From a checkpoint of a small transformer trained on Wikipedia: 5326 steps.
Each number is 128 + 32 x the weight over its row's rms, rounded and kept within 0 to 255. Layers, rows and columns count from 0. Numbers have three digits each. The size before them is the row's rms in percent of the matrix's.

# layer 9 MLP down, 160x640, rms 0.158, rows 0-159, columns 384-447
103:176098127083224128170107151125114135101076146128136105122190124146069119134082104138131135146134068129148070144102144089119157085140142122131141091131086154106142088173110178115112183093130199
093:163119146113148104055122132117080115100106114127097143099137144132132123154067100135124130138161199141135119111067063183176145113172093181178118109187139109102147106079106136175150102099119182
098:165138101125182132146112107144052050144133077183166159145079131124142113125147118141129127111119115081141152130145117119174130110095133081106155139100061120119143102114152156097115140128148116
100:121160104083127133111134138130138138144118101101080137128122139113105121132107124104077112149135143068107073117162087151184124114111140154185134130167100115125182119148046093158157171181130166
089:148176110162088202180067121150121120149103086131096151163128125107076184111109173057163084161157093129114168142105107066104152135172132094086120125090125150107139094133114151132142200108157088
085:173099081126123067123162110116113131147164000147143119128165152130147136147193129140117101126146137159132132085104158131155190096118107125092138103120097138086088150109144151128189149100144178
117:150166124101101101157157138143078144122123167172125114159143114115123128096135165083124070139143143140111140084168140149117124155142158160125114141122152146203141186154127135092177171109102183
113:171161127095131116140119122134056054161078073164075113154126118124106126115111073098107086143127107194106079160089082079123163102059135172153135146138121157089119092076138137048111090144099130
095:104155134089103137096116139126145081141055133205098135163150182144176157140157168148157093146140115168170065176102151157157156133136176081091164148057082114128142125116176161141101089112131118
104:111147147162108161077114110127156100098163090138168083080075135117108166104133107104120111140153141083181132107167129162144145149074163114142139127208127142136109111057138116121048126142109120
104:153144119106102121111109122145072116073183111011078153105195109120155146139142149162135151166095104106066160103197133075123087129106125085132128130107139142153143142122102176136139124131099054
091:096137086142124118083129139113128101167173079166101126100137136114101171118128157158134086176102136139124161113138130139149156117133113156095100178133119162108168185151099064031133076151131158
095:104138170134183145136087088149134127112128111048083136148100164089138132104100074170084213116132129126167133139083121127175203136205143169097135146115123199144108159095154140181168148143101115
094:085085108142137168129136121178135136102106164120088053156129063114148109107144095114161113151116095053139110111079152077154129210132133162066197144076123164228156128086180116087113072081171132
094:094168140116122071075158146123111099118157133156078145129101136110164149144093141153097199109177121060183133112107111174141105111104144159142107166056132146159152069139105102100147069139099178
100:150185142139110137129150111163162111111109131117047148156116152163115153123157137125186087117115157124153158133158112127141126097108104207156105084162076137102138141091183139066089065151150126
094:139137116135078100101180138132130132156169120109093129092153092107156146146100196139126122111143144121148186091095161173124117149135153217147129092106126145133139156106136153166151117142106107
087:120174100130140064124196097092121130147136179154086088135152102167173119115104153119135129097106091113078104138098139112096056110138097079076175149117131084117117198098099121112147122106174162
088:140116112113111137126073117101136107115090144124129159123209118097140177155121171113145146141117131169125111115152087076162121138087122166117133086133152135146126079160150154119088104139097085
095:147164162146126109110079101140088153089127156074164173136141163123094142151151133127119149110150172143106138160121119157101156160157123131128144122092183077115123091153118109095137132158106121
115:100150173166133127130171144109122156145114094151134165161205113120191145102105113113103204128094129164154093122147150113124142130143123099134118163123178128141132077114101191141099112117087149
106:124098168106197143045134128152188115097172162101176088129136114139094055109184143140158130112133135081130078160168129121146096105100133134116135127188169158112119050147123152116127228119097181
084:118072151187102092150104132186144141139132161147095154154123046163159166088125080090140146144110105099097102094149152095089144155098105112123120131026181103106112136126176109130086099132083157
094:168111133081095102084110137097138106134082137110138139135113169143135126137163132115136124126055111132098177148109117114179099117128128158123160144117109156080116167085114135172089127136087117
101:146155142083120100184103131111139138116165081176131157091120168111105149164105130126068102122117120055124129114122138106092151127101092124130105136144140170153157139052100148139118142154134132
093:031154109029121119116103102167074161091154103243053109146116187091111119153094131097172152153136073123115172102089122082077150143125161089129114112113122113101111117130163149178173125116166158
093:141129120142110140132107147144165141168143070124160095100156145149124143127141162095140104110115100098162139124085136097153201102067131138123101157112197127072099103155132113115071084129136056
097:151092181153093048148065146121178141126218114120190108072086069155074103155138160167148192102181111089122124184122142162113173157144117195119121130175190103095105069110135114148111099123135082
090:174094151121161132083117126125112138162108083142019121109041134158103081161148135131154170120106148105108177202136142150099161105156129138156117167148047120204126127121114158127169175134125212
096:078127089159160112149217115096092115128169180124130129111157140093147134146180098174127146119142109096136149152149131131066101114131128119129124107130037119106129132154108075103230130115123059
101:129153062052192142137087126148121142050128124039088138166142144095136114103068152072123123149101047188146166074120135089092140141145142126141106093090149136128172093183119120133148103145058097
098:163038111111122114130155112149115136144157123080106144111091239078148166091070112148109121137141162103084112049162178180126120132080127059160153143116160133139119219081150158132178128136131137
108:117123102078143104181067133096155141081151109138075166060124079162132105156145157126103184137122136057122142128080156119131126120090134070127071106121163126126143171126177124080189146144086119
108:130104102085098143138159113170161092141123123123120143137141102083060114124069126122129046121092032129153164135071127162147133118105121114168141118164099143130140164147072105105099135097136077
093:089172096149190133107134110066161129144150117103111076156190106118140177159082142169164066117103153078135060110086130185118155113139124161114117100140167165159126203158124137169124129104106136
098:050177147128151096198140167117139155090144153138192103130138071113093104124121107116159140071110148158137112076143105150181105119157123185089105121169065107148140097100177075110136097147117039
090:155062141165123162170216145152070091070133143067100109126149100116065110154165109106121162108193164186085114091193091177130144112126148153145134107167217117097106139109156178141019149128125130
098:135139104102160111144177139096102118083194145168103145100116095123161116131137126164070105135165115059123135133161137135080109122147106122072075173093081161176195138120117185104167176134142081
092:058148121159109110090104142125138112110118088050155087116132109172140160094220131136127154118104167105138129121113140107100105127088120115115174150067107121166127149146129103150209157123100134
102:113116094096096125124133138100084179101172077149114162169105098082077080122148132116139103147138099089096134174150128073127152095145081177132139070143133084149053168134183102106100150108132195
092:123109114125117102097175129097152162101089160135138154132107159132138102078174155103107120095139115158132135140090132106137144093119135154128127139086133123103092147144080069144134142174142118
112:112179106131115139113048084100145099108099065110111115111218137144170129125093157074108141144092123163144126144135145074089170200102127094150120102078149094024081112098116160088045070099143082
095:101137121140103117042220141120164190133134213111118098123025112115130105146144096196073160111133141138166121170096164141196131110114130133126137171183084144080144131124151100146127152126100171
103:051127112052086080161055124146120115143143144140074106128089175122118128124218111132132113176148126160122161103128140102140146092115132110115099127078132174141112144100110136104070098090143158
092:127132085153111133124029118175126123120160156171113135113146077154127066136062113116158136153111146087110137095134106086121131172113113138125145143127148136102131120119128081122139099142110153
097:174051098182095113140166119136118105150079156104138094153090150108108177107110095107158135139136144108204088151094084129076131130136145153193104127143151129146159129060092115122116151098164149
085:145121152053169135127133151103092102121141152153110142178106190133157108189145090136112150111089119144117170083136161115132151158114072083141136151101084166162156162119127097138145095148190087
101:149129181118114122177167145075138075194102147218130110143113110103096136129114101124182045146115165182155073120165115107133192153130124185141158156125086110114107092152099162152198129123131098
090:091126161118117144091134125115151109083087135102175152148173154157112103098155116085124070161134126148145167128166127110130137101146088090082131154106144155106140074157091142183108111133087135
096:097104110144154176132117102134144125082133116095152117131161124151122124116128152181133166096135095138138068100106081155092026111068151140156124142184178100133082090165155177120125160135129125
105:138175128129111138091121112100139154128152127142087107091130176148162138215106192152104079107134150094112175189112109155114195134116081112109111171117181121083137073154147067072155205152071118
257:128085167156166069125134238124096144134133131145172204106164177046124145102169085142125139076150147126093150154138178142130163160149067151151111111123142089147087151213090117165155150028168100
097:153144046117118037049186119096145134150109179155111106109164114149131156081102114129186157110148206093140148165113163187148130140163179206133168111157136155102106105118167112112087147128144227
092:100141155119101136139130132184103104160091162146085098145125094154130094118141102097108109126166099073112149095192124133083177131103146150044116114095155111152153110161113144161115170139099154
096:117076146074131114131123105123136147084135127144089087208114137069092145117159079108117148135130143172065163092169143152108182134116106205200135085166065088127160111100144088161141115114198106
091:126138185149124113068129154125175121156166167077131147143114124154146135152119070140164073132154134150108040122200127143153115141148110129165136066128141110101120222145091118074116092125059185
103:135106170152094141171103132082166130101086155214142138122133135120118168101070094091103133082134120111111196097194136109138099134136135118106123139188151177117133208157162084163078085180133126
092:104121181191086136059087123150061110141075052131088157114060141125154148182121180139110112132163103114099184094100116099138134137110164218124152163114137137156131174045083106093099114147163075
091:185098135141150093132105120115150169117119113135151154143113079154132038175111126143118147084120131183163089133115139068088118141119127108074149118154168123226136075198119164147126106128083102
112:118139136175171196149167128117149126182139172184113137114146154188112157176136141128107091145101105106135184130109145119136128141125142131128155131085165103124143149101112201129233217176125157
090:167117114155184151176084157161145114097103230160148168129089118113158156134139097132128108152120136126173116132099115102143097122169105157124127103144179156174145120136086124131146101132154115
088:070167203155097121171145140167139156140093068119106121124115147098124155145096174151103130146112129085141151137135109099181096094131154194068129129168134133115170137164087087100145156136168101
095:134169124185091165133147150190142106142076091098146112160082094175099106140116152115127053120130047117131200060145114130132068082099114155079112155097112096094108126153097183133141099085155126
089:103151024142087081167157130073142153103136139153107150144133093150184116156147160177139084129154139082101132169098126112157159059124170131134122166172097157160102143127142075057110122104115072
230:144141132103097234140133035125108086128111128149112079181096106219117119177119159141145131242105121089141152112084062116166122108087209147109146141061096160130153115106151171110143125206123199
096:132084110144096169117130120123148118113129131135171154137141182141185132162118102115081140104127113092141104096137123122161191139170084040069148131191134145166159221158078156142119164111156104
089:133091098045096143156125117173157169161107086146107126197178173124164153103185180103105088148095110116083075128182151124134055159145122072109142181150109157158155125145035144108142181140097109
094:110101105104102089123080095093079120147079078133033098127110102129114133137149199134135095139118090147096130148085143072157079092131133072120132135063167095102148083079144125119075091109133177
093:169113179174094116083142140164147127154105069139170110142159174161163151173159200160120084139181096100174051128124130154128088157177133109119141066158098120185128178153160167142134150124115141
103:078097151146096098140141141089147128164076165067130134114106079140127101140153087138130139116079110153134093138195135195112133134152123132114130132079079059141155105139142110092089192125117148
104:116180106174105160184156138066109118190115152125154104136109086129138119167083133115147121141108106122160136106085109090107107122099111065112167137085123093148095143086073150079099132117059090
089:128131150070116174121046136104123115145116148139142149152138126161167182134085135151186109101119140149112141117125097111179104133109083065154175118105081171109110122147105148115160130109185139
097:056154180082146111111160131094146140204120135107160124099085091105106129139161166179151125098106168148126143180127092120120120168110157076085141145092141139148110160132160137158117101107144149
095:056127128071109101133118109180126138105097180077089145053084119089188146160116134149112123108115101131135133094121139064099122163155113158117077104128097100097148169064115104104124135092093109
101:148150119145136111085138122186143145137158119105175109130166068127121131133132135107106190146096101164093133131132125110098134094127067150160097130121206079098145074160107094096069148128038133
091:123122115128122116111055105099125090162124145196155103129131196101107134139045154142141150142111139080049102162145127133132052144157142122062145142086080164142114091095169156138176168129178110
091:167073107146143186161110145139174180047184143053152149083087153125154099188185133163157179115100153157099208083084142127117125189177094058155136082117108109100149142187116159074130180110102099
093:145123160156162143157173120163108131066103154142146169153088114095087122105152076097151134141133121119139123107143117122091152087121099142164170108135118164140154096146095161151175121149174153
081:168161115152131072105140154168164116088138142098176136095112043103126104084118139155146180131106119145142159163173146141105126121167109126193165127155114096119182138113158059062128208078117133
103:069086147086134127144129112123161156166165161058166137131132206089167089120120107189083122113132175131144107148193149188143179158118129095095113125144190116104133144095150104204105171106099128
087:127116067029157162130120085159110129109132062128088109105151160151087144140119114112141135139163079140143127107093125103140148080129113099172111124209171121141111168140107124148092105103114138
094:131090123103144130137128123158145136159102155129155118097146108132122064137173183151179150133153144181123122126182119165158148124113144166109123164122179169194110120187116079158092167139152148
090:097102152139075091170079130156110131140123135076092132144062112122068147143173158088135115099118104128134104129113119136102151090146175072112081169140168136193132088091124084152190083081095173
103:125194132188148140093135150079150117158163141095151108089121107120100072110087090103129151142091120102156157085130115169100107111150090138059098149111149140146151075132120075123157131134196126
087:065141071103122174136179141154127140119105129114136133153131146110167084154146146124104073121134148117148136134103085171116074145149163033080150149117093121101120074123106104164049179116176191
097:139137161073096121128120144080099153109146117115145119095176127115091142135214134122142143137156130142142184102146133169126144135069101115061111094148118126086201108140156118153149118150121156
097:139090148042103148162131109171169174107073126170150138090113147102112117190153177108100111122142110161176155061137151138090185125140129120151162125139157125083106137183124105171127083125123166
099:153153108100165135167071130123138129206138155131128101176114127164145138145126150101131144151167165126141101096156113197126076148112143197077111108120108112131066182119131157152119118140166127
096:149127106060098132119105141125131130103113096136091097044170148065157135129085130086085120130097176139101107132168150135093133173091132141142093112193124105143139145052129101090042112144079129
097:166104119136195140103124124169103139087144166111132141106107149119154137116131124106127160115134092101122063108167145088082063135135141103152102153109101097172178077174106127154135071119149130
098:165170092158136114133116094103131095144164153075122118099124121155108208193148152171164161092117054122141114160113101133114118130127105094135112116117145098170119051060139221148148079097093127
096:183101120149136123180072131178145109121151106158179108124185090144105102100139128131114171130109122207134067135189162075089100118141082126154089095137162076075114123166127124126164168118189146
095:158081186116177155107158125126132117119183149099168120135106157154139088176077158126083138147133102139145137156075116170104093106120153059069121188190170113106110117140116125099163105086126105
096:133134159095121088114116108120156133132086140170140145167084081152107133108116111168181137129086155166133086075128139160189118177122147124099109079142112147105111160146162146158110141123088115
096:137152118152113170155142118159133198128167107136129151167185124124125065131112179078115086090074135090119131125146124097105109088105130125149126131028163108043097145152155164134080214139149148
090:217199140140143107078138098147155143104119117098161159103156127105135178086109154098121061099129171165150152103139128151133050134093126188145096176144100139116169113122086130163224107189103095
106:149169162170134109141165138137128097154151111112151144106176149136094100149131076172139193129116123182139115117082118199144163154142128126148129140067184069159102148072101120190156122119149128
090:129094119183091132091151107133168145146115164114147133122060129137155128130108131103128111090150172096114120135126104109168162140175180139128142143073090098065113127079122140139209215121132113
093:117094128104131111134063090086095125112099106217100128122146151116147138151122106093088125118168146157068099087079100120128101138115097104089149100140125146100166145165122105146183096144176185
097:158131138146168102182183135110116123172118137157143151091131110132183206142142058183175101107132190156147102108052155143127136130136108083182117084070136134117143081172149095148106078138162176
090:115108129093121141118116088154120096085152191139156152115116071112142090118089185119075087127139108080093089113100135100099103147098129107085120117125131132141154077067148076144176098118149087
090:114157158127126148122095148131152125150109149098140118180080179162166124105149158113149195116148139183148068101114136145101187164127149139100144117178086155176170179143127102104101132121134136
093:110109186201135141162096115155131091111102086130119101156121192146146177088145104129151171110104142181128116173135132134095109143158130090201080097145151100142195154137180111130196084121195085
092:103111138111171182157092116142154136168112125103123118141123183165122145088131137069107153143138095143116197135197186081101082146127096114204117127164153116138123076137149173184131089149138065
102:096153117151135122104152143199130173113148125072219107155076145170091123132118095100116081133188110173159140118166120160130147112103165133128183122139128106090128125194169085148099177159210098
097:133101100163176130142087124123130095059190102103119114167110101132103078134134106112149083149203134126110129122127158103083131130138142105174140060155159064116081121150143112119132114081143095
105:124165166126116146147107128097144157139174107097128120113125093160175101088047093055112141098106151137124122211120141108203149085144124057105157127160138118053130085155097160175096061134096159
097:171107161145157113154112129062138107181098113048130141182186175143104061111147143115157145100121150100122096138162115144159127142112148121159150078145097105210105125129121167160199147137133169
106:086139099165148118176166125099125112147118175152199109130185172144148142159105131140165192143150109084131140116136135111081128111123130130079154063190137151146067165154146110148082123132086142
091:093145052139153083156133098131160133151162196128131150085150155102160171091114139109154149136121157091107120161159144154112089119152176124155064153090150140059152125137106119107188114123120136
082:219131074124114123142144108099118146097141118179191164123204117118122159154104088151113123132092129140131148162193158147103078101104113096089095129111126143093100132114131084138174097119080108
092:118157153148145147138103058147159167109143133156117092148146109153153137101112093136097144090058108168108090102130172075135122168152099080141160092124147144081145088098143110138107123162165150
097:109110183144143129131131138087144165110123094133096126153069044170093144089109083110144142112090096159176118129148172118129105143146169161129128113151114111123088119105205159164114040116120140
100:119111114148150142146133119150130140110142041143158079146111104140069214085125145082151081163104106128128078153046108113141148160123132186113157120115112119151145113122117141132071128091179154
099:138174163226111121081177132132154136161206131158182130151117141129157138098158171133127135138139121153153144092171158174074084110091133118116138179156101151152122113138111135121159178106160168
098:124171082154125084103111137142113142099084142134133126126101139103132158185076128132107179078139116140137116216157123126098079130189147084157120133148121127150153141156137172133098096101052143
097:149098078087158146148113133070140142167130150140140145091132114142134127135146108161042092142155125099106147143174131133125073132158155210085102145171142158168119164168117048151109133164164131
088:145135105048132172100080127184112145142174069078104127165144158162146057138162165107128160134129124128133169103117093136109091103112121171178102128176168115174080100133132066168095163141099081
093:117170140156116142125138120155091140184107143142132148179178131133133137124133119092097117131149130164084084161120127115154111138129139100159095157154080163059086182104117110104158145137137081
099:173088109100083090172111127071155136166170114122097165167092098103095162129147102157131127128137133140172119140113110141186101090140142112147152195137124152125148124157157187143112106140184182
094:154100158162081146101139136147126131089108123064111133117183130118097090088113088128102135132154171088160118124106119092106178129162158199157177095133075127121108095068163069069057102132182080
096:105096140076121089123090117071138160131149099075129091093062120149132087130140154116141138089117111105082186074163136114202079113148129073143119122172150123146146129140137171136117090180122109
084:122089159122171100126089131146152126145158156079108179167122164130186119122173137148112105130110097127088113112133131133181105120085165232106180195102103168121143112056187122119170086133132134
139:128112157167161066101107166105198166065152140107147145095085127133151130117122138143110129017121125116162080102179161164113140138177101111151111120090137119146103056128126152158092127111121080
092:124166062058074150125126121119144153122176082138080112156151149120105141115087079162128139155171151149142144161094108172150103103162091120149103178146135082141113141155195105112062101110159112
088:082141115117084106057145118111139097133187151214156134123152115151101168140166158168147174142134160144088074169096090148144157086086133118083187100177127140045118154178214113115085141118154098
093:114099131135124184105140112095110144127089125215147129127109130140123127126137141128122177119126143166120196105118139135134142154166103106076161138131136148166157103145111137121152083137156159
095:133139127128143141172103163076127182137185132114080096180081148148131109149110141162124174131192118097132148116053122127143184094156093101092135041167163062153114067119184097076044096147171155
099:122152114121147148096139103174112135157098141108120164088190153125108064066108123134098117115108124084126121131126089075056166140099119081088143109157189094121120120107152138173085104158094128
088:160137145164076140139152118112142145151132144184116169094094091165130154131186152099167088163076157103149080155121148110141103128108126130167126149153142174107117105156173089114156110155130089
094:109098141134156129161100113047114105102027166107138162074062179087186152093142138104137137148138183119135114135171157076098095114159156119203144107102170112074158153071155137103187147124162131
094:139105094135124131097091156198099102121143134183163111121162068104096124142164145220096133154103077125161152125121101130150165119090153156125071092103109139114061197183166146129111150084176133
091:145080123148118140105183135191070086134066146134098135148090163133166150147071047122136165147149084139116081146095120112131134139108122141207125131072117125129121161140054155072139152101065178
101:134062135123120158129148119181097113074147104117155122125176092108126168105111089125127196142130174159130130150131098146108147095061123091121101109116146097210078129127041112149165123148210088
104:101174160224108137154174118148167139141135133183115152142124099109114087110131128083169076128144135097102068122117111133185153137141137114105132109114106099129123135161178159127153099145089053
095:185106124116185143094133082184161114107189142165136088109163178121134116107169132135126076125141166165076170178130108175119139127157130178206169129128136110232174155201110103073127139163137096
115:143103153140141232166160142109115089117083179147117122136126161155153115119116181175169122185162115114086207174115129158112108120103152124143134148162113138108170122143114124134148114152157163
101:134112082224122114131142158129100142078076146056154097123123111119045102163114089153141147079131140115181132168094114177134137122105127125180135181118117124130117147182143152197189149154112153
100:128147163099057132147139183156132155108117109139130141126102104076141097118168149136112182149108108223114088134151113142136178137151146139130152122144121116110124094170130096124063201125102151
093:088170102169097129108161127203120110134122124096159142100193152120125106118146225138150053102174138096126111129087077152155053145112154111118115136119128133210073110100061156091140194163091084
084:168100148131172130157150163155168156098104035166152108119036110150117133093113093121070162140119111107123168162090131139120171164131132073148118139141107098121130094091118158186059125103079106
106:141095125174140096186168126090163093102140145136171095068117083136148144120116124123132145112075148118112103139149170107079110135139155107141116135095146120137115089113098130125153122176128152
126:144157156168112189189160140085085123160111165173114089175120110114093168111130106109156095137120140122118153124118101128092135120125121134082139150063127145118159141133158105103172086144119131
094:125136062107094123100108112113152070144176139088189139131223167128092096096139098153130116134097132124158107129080120130124072152125117137116096099113127102102124144125090141158121145131164109
085:141102099157148103121082154165081140146112113117120137109132161176193083094155065119157199154156168110094176137067132102173166143148143142150135167102124138187107114089177187030166127113115126
104:143114171095095118096194125158052080154103210159160148154165102123124151080131097159109143142118154153121140153094130185128107123084086105079157174100064198090149171105117116099120079093154164
118:114146119126124128097078118140094143086172083173142157144121131138123125160118124151150177146087080173111158167134128091189156106134171118132141118229097165135123158175091145089000166099095115
095:155148146144135150125148115092135104108099113104130117095135120057121135055115150120106093187200144088108191128110093173115131144164172100155072110158062123152093082122110100135174106155080123
091:118135100088162123142125139071125137142144113145111121124117146102108132123100105111155105123135173154131122053080128152143130155160095157131108132145137127165102139106086121092140113068123070
096:131124166139153109090166112093158138135121153138127120102129083134123087113139131090144145112102128143082121127125111105107106123120154197192123156109177138118114128128207138108152105153170075
099:175094176078123140099150138147095094202083021137212134098203081134123081116093141152153108135152123179165118147130126140134059120177143197155122120110133131091140138098152153096110088127137149
094:169122191102132131129144138107183161121176198153134137108083091146129067116148124172072110116102143094157168104107139100102058120129131130119098103136129118162067118065101157155134127101098109
096:098136110139160129128157120149045144133091158087086152131098182131120130159107147094073136142148145148110147168186128141148126119126120078153119106137111120144135216098058132180041114114114111
095:093134078169079214143164140118140107165118088139142086126186088134143172168131116152116172142109142148145171139098142120129130161154105101111158128074122146128158139121180102146150154073122108
106:078144128144159134089173116160125170031162132091076167147102162189106177109133093143065102155164129150110097129171139133136156097143195163074080103137168158121081143163142132134119116178067128
084:063207101151117166175148131108078133088106153184143058110217104105123184066123116092131106101114112145187156131174128081152147101068096143174101133106077208050145085112140068128113137117133087
105:128159119126132101105146138110153172131148118064050115122166048149133153098140117105151146114106110149124072149219160100085148125154122121164119122108149113114105147150053076147112151158062125
094:146072097081177133136142148132108136151098122065129135167128125111150080178162102129084116141146162172134131153113175183161140148138105115113081145136147095161125123140140160140189139130110168
087:108130082081114108128032186094132128108124093133156110145086141123103075130109160127098072124143108129154116212131172108143135134145139114101099146205055122069149144109094173120114122098125064
102:128113169112111137154090141025121112179126105173081148120089129108160148147110092153145084160104119172106117070130115089155189122139082109196151147073079180125130162112145173136083144141172177